Weights of a small GPT-style language model, trained from scratch on English Wikipedia.
Size: 8 layers, 2 heads of 64, vocabulary 8192, 3.69M parameters.
Architecture: RMSNorm before each block, rotary positions, no biases in attention or MLP, normalized queries and keys, capped logits.
Each number is 128 + 24 x the weight over its row's rms, rounded and kept within 0 to 255. Layers, rows and columns count from 0. The size above them is the row's rms in percent of the matrix's.

# layer 3 MLP up, 448x160, rms 0.115, rows 188-202, columns 0-159
size [103 101 101  93 103 107 102  99  96 101 109 102  95 107 104]
[[134 101 157 120  86 166 159 136 140 172 160 139 134 118 116  93 153 100  97 136 138 169 175 162 149 188 103 118 112  85 134  88 134 119 139 110 150 143  96 133 120 113 144 157 152 130 106 118 137 132 127 156 135 128 103 128 129 128 128 107 159 109  78 126 122 126 115 136  67 143  89  99  65 121 174 138 131 103 139 151 143 133 137 143 170 124 129 104 115 131  98 109  84 123 114 115 127 132 111 135  97 133 147 147  92 146 134 107 156  96 110 140 155 131 144 111  93 125 118 139 106  96 143 134  83 123 134 147 166 141 115 129 161 123 120 122  96 129 204 148 137  92 140 164  99 137 106 139 104 136 160 112 105 136 134 161 174 127 146 114]
 [ 96 155 174 113 115 112 112 117 160 141 137 120 132 134 143 107 145 152 105 144 127 145  91 110 143  88 113 143 123 113 155 137 101 132 135 102 136 105 129 136 118 169 110  79 138 130 158 140 132 158  80  92 113 152 103 140  90 127 126 135 117 139 121  97 124 132 120 126 102 127  98 128 147 122 135 168 105  97 149 108 138 111 151 158  97 144 115 131 156 147  77 186 118 134 156 115 103 155  98 151 135  89  90  99 161 118 140 126 140 137 140 145 112 109 106 140 114  95 105 120  93 133 175 115  99  99 128  96 146 177  89 108 150 113  94 106 130 170 145 127 131 149 125 134 132 141 160 114 157 149  83  92 104 181  87 136 147 100  63 119]
 [107  76 182 147 108 127 130 131 170 140 155  89 107 123 146 141  58 145  85 123 159 108 126 137 147 150 151 133 136 112 107 102  96 108 102 191 130 119 105  95 159 123  74 147 117 159 107 130 120  99  92 164 134 139  86 133 111 141 140 175 176 109 122 151  81 123 128 112 113 151 108 119 119 122 173 134 149 144 116  87 104 168 111 103 118 149 126 114 141 128 136  98 122 127 135 114 129 165 162 134 143 157 165 124 148 139 132 132 136 133 163  92 137  99 153 120 105 139 144 143 143 117 122 122 107 183 134 152 139 117 168  93 108 124  78 142 145 134 133 117  97 111 116 123  91 156 117 157 145 151 102 129 109 103 118 128 112 114 142 108]
 [ 92 140 168 106 142 128 107 157 148 133 135 152 125 148 100 107 167 124 107 162  90 150 167 143 166 133  67 137 112 170 110 130 101 127 106  92 103 139 139 108 153 155 126 163 169  66 143 131 107 141 109  97 150  87 112 156 133  91 148 128 106 124 144  92 184 114 135 129 137 125 154 121 152 104 166 135 132 148 139 139 112  96 100 135 147 157 123 110 117 158 180 141 138 144 161 156 134 138 111 136 134 154 105  96 118 119 108 152  86 119 115 177 121 105 114 130  90 135 157 116 100 129 133 134 125 138 134 111 152 132 158 134 165 168 161 142 152 103 140 110 118 128 150 160 163 119 111 164 128 132 134 124 126 142 121 143  58 125 162 148]
 [142 156 129  96 132 111 176 139 116 189 142 136  68 134 133 115 106  96 109 143 111 125 117 141 106 112  93  89 120 126 134 103 153 137 126 101 129  86 132 126 129 120  87 126 116  93  97 120 113 139 121 115 168 132 125 135 155 157 149 121 124  86 138 127 156 137  84 145 145 147 105 132 128 145 105 115 145 125 127 159 169 127 154 163 111 188 132 112 104 125 129 120 113 125  93 149 128 196 151 143 107 112 138  92 154 129 121 128  92 123 126 117 165 130  76 184  98 117 161 127 115 115 115 115 146 116 120 157 119 162 108 120  70 113 130  98 137 175 170 140 122 105  90 141 127  87 150 133 151 118 112 120 122 124 132 102  90 149 130 181]
 [133 155 144 164  97 126 135 127 164 171 144 104 135 100 101 119 138 122 149 108 124 108 119 104 113 124 152 125 114 159 146 126 139 182 150 106 145 154 182 151 136 144 134 150 131 119 122 182  81 146 127  94 133 147 114  95 149 153 139 112 118 117 116 162 136 119 154 148 140 120  96 130 114 150 133 103 118 154 147 154  86 105 191 143 140 124  93 189  72 143 159 116 121 126 119 150 178 163 123 131 186  93 147 153 145 130 110 134  89  75 131 109 141 118 101 162 125 105 117 113 139 131 165 118 139 132 113 101 119 119 110 112  89 102 133 104 149 120 116 146 136 120 111 152 134 115 161 170 104 110  83 161 105 141 157 120 140 126 160 117]
 [133 121 138 125 133 129 193 107 111 131 145 138 161 147 139 112 139 113 148 149 147 134 106 134 144 123 106 117 121  43 110  87 137 116 126 114 112 113 129 144 105 121 149 113  87 163 121 119 127 155 140 141 116 145 126 130 101 128 111 154 116  79 165 150 146 114 129 170  92 160  86 136 139 154 123 139 152 134 142 110 117 133 126 153 161 154 134 121 132 140 123 128 134 142  74 135 148 143 103 135 104  77 106 165  99 113  83  87 124 152 150 146 144 135 148 113 170 119 159 167 146 115 101 104 116 137 137 123  95 114 115 129 148 150 115 114 108 109  87 149 106  93  84 101 112 142 122 112 107 134  76 115 106  93 116 173 134  68 100 180]
 [135  91 123 122 135 100 112 102 119 168 126 168 117 140  82 167 122 178 111 113 102 137  84 137 119 151  91 113 102  71 107 112 115 163 152  83 124 170 128 144 114 113 123  97 113 100 132 135 121 115 150 136 144 147  98 102 178 107 107 116 141 126 106 117 111 171 187 136 144 145 166  99 136 103 174 123  82  90 150 110 103 133 110 105 143 146  98 113 139 139 114 122 135 112 109 137 117 116 133 110 131 159 114 142  97 128 109 131 151 146 102 100 116 150 128 127 134 110 179 141 114 110 114  78 133 105 128 133 100 114 150 108 102 138 111 106 182  79 125 168 139 143 144 127 136 120  94 137 130 122 130 117  71  92 131 128 118 141 119 182]
 [137 144 105 134 136 149 169 103 182 132 122 123 136  83 115 140 106 136 132 105 111 160 116 141 181 148 184  92 133 132  66 110  94 148  84 124 129 136 103 134 159 141  79 158  98 134 130 120 140 104 195 140 148 126  79 176 160  99 152 126 129 115 104 145 104 127 101 138 118 145 137 163 123 127 165 131 127 141 135 138 125 152 121 125 133 123 139 154 133 132 130 114 132 139 109 122 101 130 108  86 151 130 127 146  84 131 125 115 158 146 129 120  76 143 188 112 113 103 128 169 127 134  77 136 144 150 148 129 109 115 154 130 102 130 108 126 133 171 136 119 103 119 105 135 115 144  68 160 138 143 107 172 115 118  86 131 166 131 149 114]
 [123 130 163 168 145 149 137 149  90  95 107 127 120 116 154 157 134 130 119 113 104 115 149 125 168 160 101  89  85 135  92 109 158 163 148 124 118  74  92 104 152 146 146 109 139 136 158 147  92 122 127 145 139 115 131 155 138 116 136 135 118  91 104 152 126 109 163 141 108 110 120 116 112  82 135  94  83 107  85 163 109 161 164  95  96 120 138 117 133 127 140 129 114 160 106 148  99  98  92 145 123 153 154 170 153 139  89 131 145  93 147 132 121 127 161 129 112 121 145 128 142  79 117 129 145 148 147  67  96 118 134  98 146 121 144 138 189 121 135 137 129  74 103 154 131 157 160 110 117 135 133 145 175  93 128 105  98 128 116 118]
 [160 123 118 131 117 140  97 168 127  99 143 139 138 156 140 184 132  95 158 168 116 113  97 112 158 116 103 171 167 139 168  95 112 143 134 117 106 127 147 138 139 150 143  90 146  91 126 130 111 169  80 109 105 165 171 116 125  96 120 130 111 161 122 143 114 132  87 109 110 137 158 159 154 164 114 144 131 134 144 117 145 128 131 109 143 116 111  95 142 104 111  75 120  90 110 120 119 130 168 128 133 172 143 121 100 111 168  85 134 146 119  98 145 100 139 181 140 102 157 154 163 159 116 131 129 109 119 133 150 139  86 126 135 166 170 109 107 139 130  67 147 146 121 117  97 130 132 127 116  89  94 109 115 128 164 123  91 130 138 141]
 [151 104 105 121 145 189 113 138  87 127 127 125 111 166 124 122 143  84 139 123  89 135 137 158 100 124 111 173  94 108 140 104 125 103 119 133 112 123 116 138 130 108 130 110 105 123 115  45 124  68 128 118 133 121 107  87 157 125 122 161 118 180 113 138 117 153  92 119 166 160 142 168 113 121 137 144 152 108 129 126 142 153 115 135 147 104 123 156 157 139 124 114  92 108 135 155 119  93 140 128 158 105 155 166 148 127 156 124 135 119 144 121 153 123  86  96 137 186  84 113 110 120 106 137 109 126  89 141 146 165 140 152 100  90 130 117 148 124  99 112 172 106 123 128 159 149  99 107 184 108 109 111 141 129 138 166 131 145  93 127]
 [124 125 130 141 136 184 108 129 170 125 106  73 113 109  89 152  70 143 125 156 131 135 151 151 130 117  88 143 106 148 107 147 118  81 130 136 117 142 149 132 185 123 179 118  90  93 109 139 131 150  91  83 122 146 114 105  88 125 138 100 157 120 134 140 162 168 110 137  97 120 105 118 142 100 121 139 140 112 123  97  88 121 167 147 138 142 201 137 140 172 121 150 165 124 147 133 108  86 121 130 121 118 163 104 114 147 138 143 156 138 143 114 172  87 112 161 129 142 131 103 140 139 122 153  90 142 117 167 139 116  94  97 135 100  96 121 100 141 140 101 139 138 149 116 111 143 138 109 112  94 122 129 164 128 131 139 142 171 139 109]
 [119 105 144 124 125 165 135 149 147 166 102 124 141 132 172 111 103 132 124 163 142  99 136 112 121 162 138  91 125 157 154 131 101 131 134 122 151  99 177 107 113 101 131 148 112 100  86 125 149 115 135 121 134 127  91 110 142 107 129 146 182 115 151 133 149 141 162 167 157 157 138 117 153 172 151 166 116 116  87  98 118 158 115 112 168  76 143 153 172 110 160 121 111 143  86 121 109 132 114 100 122 109 162 139 116 104  89 159 128 116 146 151 101 121 132 177  99 160 189 132 139  81 115  98 127 143 127 128 100 148 158  56 113 134 125  92  99 118 131 136 119 124 109 153 118 137 137 113 139 161 103 169 110 118 113 110 130 130 145 119]
 [119 161 140 143 129 138 142 138 117 145 110 106 143 143 138 137 150  95  92 126 136 136  96 172 180 138 160 140 108 161 187 137 120 142 138 155 118 170 114 159 124 134  89 127 124 143 107 127 130 135 128 116 190 129 110 138 190 117 125  83 149 109 109 124 139 146 158 104 120 115 124 147 147  72 106 156 137 183 142 118 144  84 124 123 167 140 138 137 141 107 107 140 100 150 114 117 154 121 130 103 149 129 116 116 120 136 121 163 136 147 120 127 136 113  91 126  74 126 112 166 129 127 142 134 154 103 147 114  97  92 102 131  60 164 133 119  99 163 131  97 110 163 136 124 105 168  79 157 173 114  95 117 153 129 112 122 131 143 101  92]]
# layer 3 MLP down (transposed), 448x160, rms 0.0369, rows 188-201, columns 0-159
size [ 98  99  98  92  96 106 107  90  93  93 122 114 105 105]
[[151 128 172 148 122 176 114 119 138  89 115 129 131  99 116 132  93 144 110 117 149 181  88 114 147 130 116 139 177 116 140 144  64  62 127 154 111 119 153 132 156 152  97 108 134 153 155 146 127 123 151 121 152 158 129 123 116 129 164 119 117 136 121 136 145 157 125 156 178  92 131  95 170 160  84 138 156 124 143 136 123 151 151 136 123 123 100 120 151 122 161 127 149 135 164 155 113 110 132 124 119 122 147  62  84 108  86 124 128 126 125 124 129 194 145 129  97 136 173 172 141 159 130  84 111 129 134 134 147 109 147 155 111 172 140 105 148 100 105 135 112 131 131 103 116  92  97 114 141 144 107  94 131 151 124 140 113 139 132 135]
 [134 138 133 129  96 134 134 137 146 116 114  83 126 132 141 131 145  65 128 126 173 147 130 152 132 118 141 114 142 110 115 147 139 129 133 136  96 104 139 116 127 193 119 136  91 142 134 117 115 156 151  77 163 127 103 124  94 128 135 167 109 135 107 133 155 152 148 124 134 135 167 133 106  72 139 109 106 136  85 183 123 104  91 169  81 141 125  90 116 100 112 144 109 151 139 151 154 105 133 178 152 134 120 157 142  97 106 151 137 167 148 124 104 133 150 166  69 137 103 119 111 176 130 107 121 192 145 137 143 113 117 145  95 119 151 125 105 138 189 157 155 154 122 126 100 142 127  94 137 111 126 128 122 101 151 115 114 112 152 131]
 [138 132 126 160 128 138 141 158 143 131 107  74  91 143 111  86 137 106 111  98 120 147 111  88 124 158 129 138 146 112 122  81  96 172 128 124  90  97 103 103 155 111 129 135 101 171  88 108  85 123 127 133 152 151 152 121 121 124 157 134 123 134 117 122 125 124 165 139 135 149 162 134  78 116 124 154 145 125 125 142 129 111 118  91 100 139 108  81 154  98 123 126 149 135 168 116 128 114  80 110 126 113 133 143 134 194 131  96  99 117 117  86 189 115 159 122 113 140 143  82 121 150  99  99 147 131 141 136  99 127 155 141  89 138 107 178 166 126 127  98 115 139 115 130 110  93 122 147 145 112  88 178 158 108 131  88 118 117 141 116]
 [139 150 160 122 139 109 116 167 124  61 120 174 162  68 180 112 137 156 130 147 117 123 143  76 142 124 133 120 122 106 172 166 115 142 124 149 146 102  88 121 108 126 127 115 124 133 103 137 122 141  93 137  96 138  99 133 136 114 114 107  71 134 126  89 172 150 118 137 110 138 110 102 124 132 150 113 184 147  87  96 134 127 113  53 144 117 111 152 117 148 126 111 142 128  99 123 114 156 114 174 158 160 142 157 132 149 115 160 131 123 124 130 135 114 124 118 136 132  73  77 118 102  96 177 110 132 150 107 145 109 118 127 147 151 112 115 133 148 114 144 105 144 177 125 149 165 144 142 119 126 137 129 164 119 132 122 152  86 114 116]
 [123 126 158  95 146 162 128 129 157 181 116 115  95 125 168 125  98 123 123 133 132 101 125 176 156 127 135 119 138 146 107 135 135 119 160 114 126 131 115 121 132 141 102  86 154 113 131 104 101  58 129 126  42 124 125 132 138 139 107 132 149 126 167  86 152 159  96 153 180 163 136 129 120 136 144  86 122 138 125 110 145 134 154 130  94 175 132 110  96 140 127 141 106 138 138 154 150 164 136 163 118 114  96 152 123 120 128 125 131  69 151 131 152  91 108 166  90 158 112 105 141 115 108 140 101 146 126 129 143 144 119 104 109 147 132 124  96 102 176  98 133  97 129 101 122 124 117 117 138 157 124 127 127 119  78 125  87 188 137 116]
 [139 181 145 158  90 104 153 116 131 143 145 152 105 105 163 142 115 150 128 121 129 113 116 161 122 140 140 147 103 130 137 105 131  73 177 144 145 110 151 121 131 117 154  91 113  80  96 160 154 130 164 154 121 148 128 123 104  83 124  65 117 135 159 100 162  89  97 129 120 142 100 113 117 141  56 133 120 109 139 123 109 108 142 125 135 155 128 122  86 161  92 131 109 134 128 149 129 131  81 123 147 164 121 133 138 122 148 169  86 149 110 146 132 151 110 155 150 101 155 114 130 121 126  81 139 105  98 133 107 151 103 133 150 109 136 112 112 106 128  85 157  91 120 132 108 112  79 131 136  98 104 156  86 160 154 133 126 116 159 110]
 [159 143 132 110 111 151 121 178 106 151 146  87 140 171 122 121 107 132 132 143 143 133 178  93 120 144 110 114 148 160 127  80  98 109 172 137 114 117  94 127 110 105  90 124 102  74 137 162 112 121 170 119 147 128 166 168 120 149 132 185 147 145 133 127 152 110 152 124 121 161 135 154 139  98 166 136 123 101 156 130 155 190 114 128 107 160 124 160 147 122 143 149 135  96 137 113 162 118 138 155 117 136  91 140 172 109 130 111 119 144 111 166 125 122 139 140 158 137 133 125 120 133 122  96  89 106 109 126  78 141  73 120 116 100 150 145 147 160 103 116  94 147 144 132  87 122 141 138 112 132  88  98 129 154 137 111 160  84 131 155]
 [114 125  93 121 169 135 156 123 192  90 158 123 142 111 167 138 149 133 122 110 108 182 149 125 104 129 172 126 147 174 148 157 143 108 132 149 138  78 173 134 134 110  83 139 114 168 131 111 138  96 123 160 164 146 132 126  93 125 143 156 130 131  94  81 124 124  98 123 117 137 120 162  92 135 118 129 156 123 115 108 138 139 144 141 157 115 169 131 158 120 144 117 124 127 115 111 130 111 114 151 148 100 145 147 144 142 134 141 151  96 104 125 104 166  99  82  98 129 134 125 152 135 169 188 120 175 119 124 122 125 134 104 134  74 148 124 110 172 113 110 158  75 131 155  74 137 137 146 131 126 116 138 153 146 112 127 144 121  86 104]
 [150 134 128 136 136 124 108  87 115  94 128 106 104 127 133  62 117  97  94 155 113 123 133 143 167 146 149 143 158 117 103 133  92 209 160 131 144  95 111 110 105 145 138 116 126 104  86  75 114 118 106 137 119 135 140 124 106  92 181 126 127 119 106 120 170 132 147 103 164  99 143 157 147 109 170 161 131 146 150 123 142 144 125 105 161 143 135 150 114 131 149 128 138 123 144 124 116 107 137 135 154 122 130 104 137 157 162 101 134 164 130 126 156 124 157 160 145 113 120 120  70 137 106 134  94 130  71 159 161  98 109 138 157 123 125 101 159 103 134 138 116 141 139 155 163  94 117 125 165  72 128 129 133 148  98 157 130 177 142 119]
 [131 103 143 137 104 128 112 144 128 161  87 144 113 115 129 106 126 127 105 113 110 119 145 103 170 112 101 142 114 122 113 115 121 170 112 110  64 125  96 158  96 129 126 138 121 162 145  67 137 122 119 124 138  93 161 159 130  79 131 107 165 117 177 148 133 165 115  89 117 159 132 138 176 112 100  83 114 147 104 141 132 141 163 113  77 148 194 126  96 153 120  98 122 130 113 121 130 115 164 139 114  88 124 140 113 124 121 147 145  94 101 112  94 141 122 159 128 114  88 139 160 114 107  70  93 133 165 179 157 116  82 144 121 134 136 134 144 131 142 153 129 145 135  94 133 127 141 122 116 142 162 112 141 164 152 122 119 143 109 147]
 [164 146  81 123 131 115 128 137 144 105  61 128 167 115 144 153 124 135 116 149 136 125 172 146 142 155 152 135 137 128 151  77 118 122  85 150  74 128 153 123 142  90 126 103 150 132 111 167  97 131  82  92 116 115 126 121 119  96  63 102 126 109 168 160 108  94 127  69 130 180 132 144 132 150 120 131 162 140 136 113 118 160 136  96 114 129 131  81 161 134  95 127 151 104 139 148 138 155 152 136 137 140 139 139 117 166 142 148 140 100 101 123 149 139 109 139 149  87 127 132 155 167 134 112  91 111  99 172 130 120  86 124  93 130 127  82 105 132 153 101 167 147 126 137 130 133 136 100 104 121 154 121 146 104 134 112 121 135 157 110]
 [ 93 127 129 162 148  76 140 150 102 131 160 143 144  72 145 137 103 168 127 125 138 123 129 121 150 145 171 127 145 150 129 127 110  72 142 129 126 117 101 115 129 110 149 118  99 127 118 159 147 157 124 175 111 126 111 157 159 147 117 110 112 139 106 165 111 102 185 105 124 116 156 116 175 152 168 175 159 173 138 129 193  92 132  95 135 130 113 130 133 142 139 145 146 147 103 149 133 128 100  88 108 123 110 145 137 125 123 104 116 133 119 168 139 141  90  77 154 153 130 108 185 126 171 141 112 104 134 104 124 146 141  95 103 129 131 181 113 116 126 158 138 103 104  94 116 134 113 159 146 157 150 148 129 119 150 144 142 100 113 101]
 [130 123 130 133 194 155 152  96 130 139 168 121 141 109 143 124 105 145 114 125 117  79 127 147 131 109 124 121 122 128 160 135 154 136 181 114  98  79 146 160 182  88 149 119 112 140 162 157 154 118 119 161 159 140  95 140 130 152 110 140 140 160 142 159 121 140  81 125 120 149  87  79 160  94 102 111 126 180 155 141 149 144 141 107 151 146 112 147 125 130 154 118 151  87 128 152 141 115  89 112  86  91 113 115 125 170 108 135 174 137 134 122 115 161 133 120 111 154 126 155 118 172 115 145 158 136 125 138 115 153 115 165 132 141 134 121 157  96  72 132 135 154 120 132 149 134 103 104 120 100 138 128 126 170  83 125  94 142 153 122]
 [130 135 101  98 155 171 138 136 133 113 138  97 129 169 124  92 136  55 100  88 152 135 167 141 126 136 127  92 159 157 135 100 140 146 159  87 165 145 119  75 111 136 105 162 126 115 103  98 145 134 117 132 149 160 122 195 129 140 149 168 100 162 144 112 154 102 114 124 190 105 107 107 138 136 129 153 130 137 118 115 157 124 131  98  84 101 115 143 137 145 144 126 140  73 139 151 153 107 145 108 126  86 152 143 129 147 102 139 158 137 116 118 101 140 107 143  89 167 186 132 111 141 118 118 117 104 121 125 107 157 135 119 121  86 121 134 148 141 117 126 149 126 170 133 179 120 121 139  99 118 123 159 142 145 135 117 133 102 159 150]]
# layer 3 MLP gate, 448x160, rms 0.112, rows 189-202, columns 0-159
size [102 102 102  98 108 105  81 102 103 114  94 102 112 101]
[[126 146 114 133 142 124 101 157 151 145 110 101 152 169 131 152 131 101 129 146 148 140 128 154 133 122 104 103 126 102  99 160 109 121 146 145 129 130 179 162 118 174 171 113 133 130 172 177 117 157 120  92 115 150 133 150 126 149 147 126 118 153 112  88 140 169 122 163 121 115 133 133 113 110 135 159 118  81  93 117 120  75 111 139  85 173  70  90 151 130 127 159  66 135 107 149 152 153 109 133 115 112 113 119 159 105 126 122  99 143 103 161 132 134 135 156 117 122 130 121 135 153 151 133 103 126 135 116 179 174  93 131  87  99 130  74 148 137 149 131 150 122 128 139 114 187 115 122 138 128 118  95  99 137 142 155 152 104 146 147]
 [138 173 159 126 125 139 114 143 173  98 159 125  83 122 117 102 108 140 148 112 152 122 157 131 143 133 129 113 156 109 137 163 109 158 158 182 155 130 132 170 104 181 120 139 131 145 160 118 108 111 148 132  96 160 103 138 105 142 138 120 136 165 136 159 115 142 133  95 150 154 122 123 164  77 195 120  98 113 153  66 105 153 144 114 139 122 112 114 161 103 145 148 112 112 137 122 101 111 173 146 162 146 151 118 157 116 144 141  89 110 148 104 142  73 126 137 120 185 124 139 118 107 149 127 123 123  96 109 128 111 118 109 152 107 106 168 102 134 129  96 134  64 109  93 143 146 108 118 145 141 154 150 118 109 139 138 123 106 126 143]
 [130 152 153 143 102  95 168 125 128 159 121 139  84 174 140 108  88 106 139 182 132 203 105 158 145 111 159 161 160 141 117  98  84 130 111 106 129 154 148 112 122 100 123 166 120 118  85 117  68 134 155 145 140 148  78 144 132 115 144 111 152 118 157 133 145 108 139  77 132 156 120  93 150 141 174 124 127  94 150 121 127 140 138  89 153 123 116 125 127 142  94 114 143 108 116 125 127 135  74 140 124 128 151 108 142 123 155 147  90 113 101 151  90 134 130 131 131 107 139 163 127 135 116 107 138 152  90 128 118 118 154 142 122 134 160 140 164 142 139 192 158 148 107 151 105 145 128 139 154 172 140 140 140 125 115 160 130 126 161 142]
 [146 141 148 160 143 101 157 111 162 156 160  62 118 181 133  78 121 114 143 125 140 120 164 134 121 112  94  79 132 120 122 154 114 118 173 102 127 170 144 101 139 118 118 112 164 128 140 135 103 164 137  93 103 149 121 146  93 140 122 149 156 114 136 110 110 163 101 179 133 136  89 104 151 138 148 114 100 112 163 166 118 149 129 140  94 134 142  78 100 146 126 120 151 129 127 148 127 130 160 163  87 125  88 140 150 131 129 116 104 128 121 135 160 119 166 141 130 121 185  77  79 138 143 161 139 149 148 175 137 159 112 119 116 119 146  97 100 120 156 135 147 125 131 109 141 125 121 107 160 138 123 157 142 113 125 151 112  84 115 111]
 [152 111 177 129 112 123 131 169 121 165 135  86 116 129 153 118 107 134 112 133 111 115 137  94 123 120 109 165 142 148 115 129 138 149 186 155 162 119 168 125 101 109 132  98 115 140 101 164 101 178 147  75 147 151 135 128 163 134 155  83 109 146 165 146 168 109 120 126 124 107 146 125 145 123 151 101 128 112 151 116 144 106 130 173 154 173 130 118 152 142 128 164 108 139  97 107 135 115  80 143 145 164 121 120 146 137 142 112 154 127 183 147 133  96 103 162 153 133 144 104 125 155 131 122 143 142 108 137 177 137 124  94 145 131 138  98 129  94 110 113 188 105 134 113 124 122 139 136 172 155 107 189 102 125 113 160 110 153 139 152]
 [146 165 102 111 120 150 124 151 116 158 104 122 129 156 132 121 116 107 103  79 205 166 119 158  94  96  85 142 114 112 169 139  91 163 131 144 132  93 181 150  96 142  78 104 123 145 110 135  73 138 140 114 127 117 149 140 131 151 138 125 139 101 152 130 127 177 137 127 108 133 127 149 161 100 162 111  89 117 142 147 167 129  85 172 149 144 144 143 174 130 130 161 174 110 124 164 145 115 134 114 133 155  98 123 114 120  93 160 159 145 112 138 143 153 144 109  89  95 140 117  99 141 106 119  99 155 124 129 113 121 121  91 137 140 141 101 109 121  87 114 135 128  98 129  76 150 113 126 104 121 101 126 123 127 127 126 140 109  98 113]
 [156  81  87 100 148 117 104 127 108  93 119  76 143 148 131 119  98 147 106 152  94 135 117 141  83 110  99 164 104 155 142 133 129  98 159  86 140 114 137 124 127 121  77 115 139 148 147 150 128 113  72 116 138 112 106 115  99  94  89 173 154 144 113 141 122 168 146 136 129 149  98 125  88 169 120 132 153 130 132 142 117 124 179 172 138  93 125 108 148 154 135 115 143 114 113 163 116 125  95  95 129 159 146 136 139 177 135 143 117 118 112 108 109 118 113  70 125 133  99 129 127 109 130 156  98 151 132 142 114 147 164 135  99  41 109 136 137 145  96 109 119 107 104 129 132 137 135 144 125 113  83 145 129 128  97 150 144 110 113 130]
 [ 86 124 119 120 121 135 125 149 169 110  60 154 109 161 127 149 117 125 128  81 152 115 128 114 124  85 129 175 148 120 138 115 163  97  78 113  92 131 138 132 104 102 107 157 123 142 154 155 121 121 128 105 136 163 167 146 140 123 138 125 143 153 133 144 132 118 137 115 109 152 110  90 129 155 123  97 132 112 103  81 141  93 122 144 122 116 145  79 139 172 154 158 137 176 152 152 105 159 116 125  81 136 108 109 130  78 123 141 136 172 127 136 131 105  71 113 184 145 146 161  99 118 141  91 140 135 150 102 143 129  93  91 141  62 120 110 131 123 107 109 115 119 107 146 127 157 141 131 113 143 154 138 118  92 138 119 109 104 147 112]
 [ 95 105 151 113  95 124 125 155 140 123 182 122 146 154 151 120 153 142 157 131 109 133 117 121 149 118 132 121 113  79  99 131 125 126 104 129 165  82 128 120 102 152  57 156 152 133 110 105 144 113 152 132 133 123 102 101  92 142  98 186 150 142 136  99 115  83 108 136 148 139 123 154 139 142  96  94 133 141 112 135 126 128 113 135 118 123 158 159 128  95 111 106 137 120 131 126 166 131 110 134  94  88 119 148 109  86 145 164 161 132 122 132 177 106 128 126 126  84 144 131 123 111 105 108 142 135 143  72 141 114 101 127  64 118 115 104 116 103 122  86 100  84 142 103 100 112 156 122 133 143 126 119  80 112 124 125 166 139 122 196]
 [118 146 154 118 142  88 144  93 115 108 113 117 142 104 143  79 160 180 116 127 149 111 111 136 137 134 145  96  88 149  97 141 158  95 127  95 155 124 107 112 101  98 100 169 118 136 130 103 127  88 161 163 149 144  89 151 135  93 136 130 136 114 111 129  93  86 165 146 102 131 105  68 126 121 172 113 105 147 100 104  91 147 122 125 146 163 109 162  86 119 113 141 156 147 116 143 149 141 147 104  92 120 177 181 107 134 104 153 104 131 124 146 108 112 122 133 149 125 103 153  66 120 103 118 138 136 146 135 103 111 152  74 124 126 127 135 114 126 110 166 134 123 117 147 155 146  99 118 146 139 166 126 144 150  96 120 148 123  96  98]
 [ 99  83  94 154 127 107 147 139 109 146 141 166 123 125 148 151 141  78 143  99 119 149 193 134 106 133 119 111 140 139 136 144 106 103 123 139 127 153 143 139 116 116 129  79 112 161 140 116 131 120 163  95 120 115 126  67 102 157 133 117 129 176 102 105 112 129 163 128 122 120 140 122 116 138 130 173 158 120 163 112 125 140 144 154 138 105 163 176 169 151 128 120 109 148 164 170 121  94 100 140 131 153 138 138 148 118 152 156 143 144 129 117 139  90 130  95 121 178  97 127 141 122 138 170  86 138 121 148 105 142 120 146 107 109 125 111 132 140 148 121 154 123 113 128 147 203 119 106 213 109 117 114 120 116 152 130 157 112  96 114]
 [136 137 142 130 174 136 142  93  79 131  82 175 132 147 136 146 102 170 149 133 148 152 120 137 135 143  81 118 144 140  87 119 133 163  85 154 145 109 151  93 117  90 139 110 120 116 113  95 108 138 147 149  99  88 120 119  90 143 110 112  85  89 138 134 148 131 102 136 122 147 121 109 125 116 137 143 155 124 137  95 131 156 143 107 181 103 135 169 100 168 162 176 151 130 151 146  94  93 104 143 172 130 166 139 104 158 109 137 122 131 130 171 159 138 151 126 152 163 141 114 106 154 105 149 142 167 134 129 132 142 105 123 101 104  84  82 134 126 131 127 143 120 118 108 136 159 112 119 138 112 157 147  75  82 130 113 103 109 121 115]
 [133 142 145 108 166 140 177 115 103 136 140 165 102 103 125 118 125  23  87 136 167 139 131 143 146 132 103  93 102 140 145  96 124 174 140 135 193 119 180 117 154 131 125 117 107 148 108 167 142 115 141 109 116 122 143 152 123 134 113 106 138 127 154 135 107 140 130 163 136 160  99 144 134 100 187 156 141 117 163 107 141 166 114 120 128 120  89  98 130 131 110 160 105 122 121 159 135 139 128 141 120 103 126 139 134 133 132 154 117 120 154 128 155 130 134  75  95 162 130 129 119 131 131 142 115 185 111 118  95 152 150 130 130 155 150 102 156 136 133 118  89 118 120  97 145 132 145 145 113 101 128 160 130 150 160 157  88 145  80 137]
 [ 84 128 162 114 142 106  78 123 138 104 102 134 116 149 105 108 115 148 103 114 124 147 136  89 114 136 100 110 133 135  96 171 100 140 155 165 137 121 151 109 176 130 132 115 171 140 100 149 119 133 142 133 131 149 128 120 112 204  85 131  86 155 127 154 125  92 130 192 127 114  86 139 134 130 174 121 113 151 136 156 154 112  83 124 105 124 118 127 104 103 127 115 132  65 134 114 120 184 120 104 122 102 132 114 151 147 116 131 123 113 133 153 115 103 165 126  89 126 114 117 100 111 139 153 101 123 123 166 122  94  99  99 145 165 136 114 141 130 138 142 116 126 116 129  95 103 117 100 127  66 164 148 148 127  96 104 128 158  94 115]]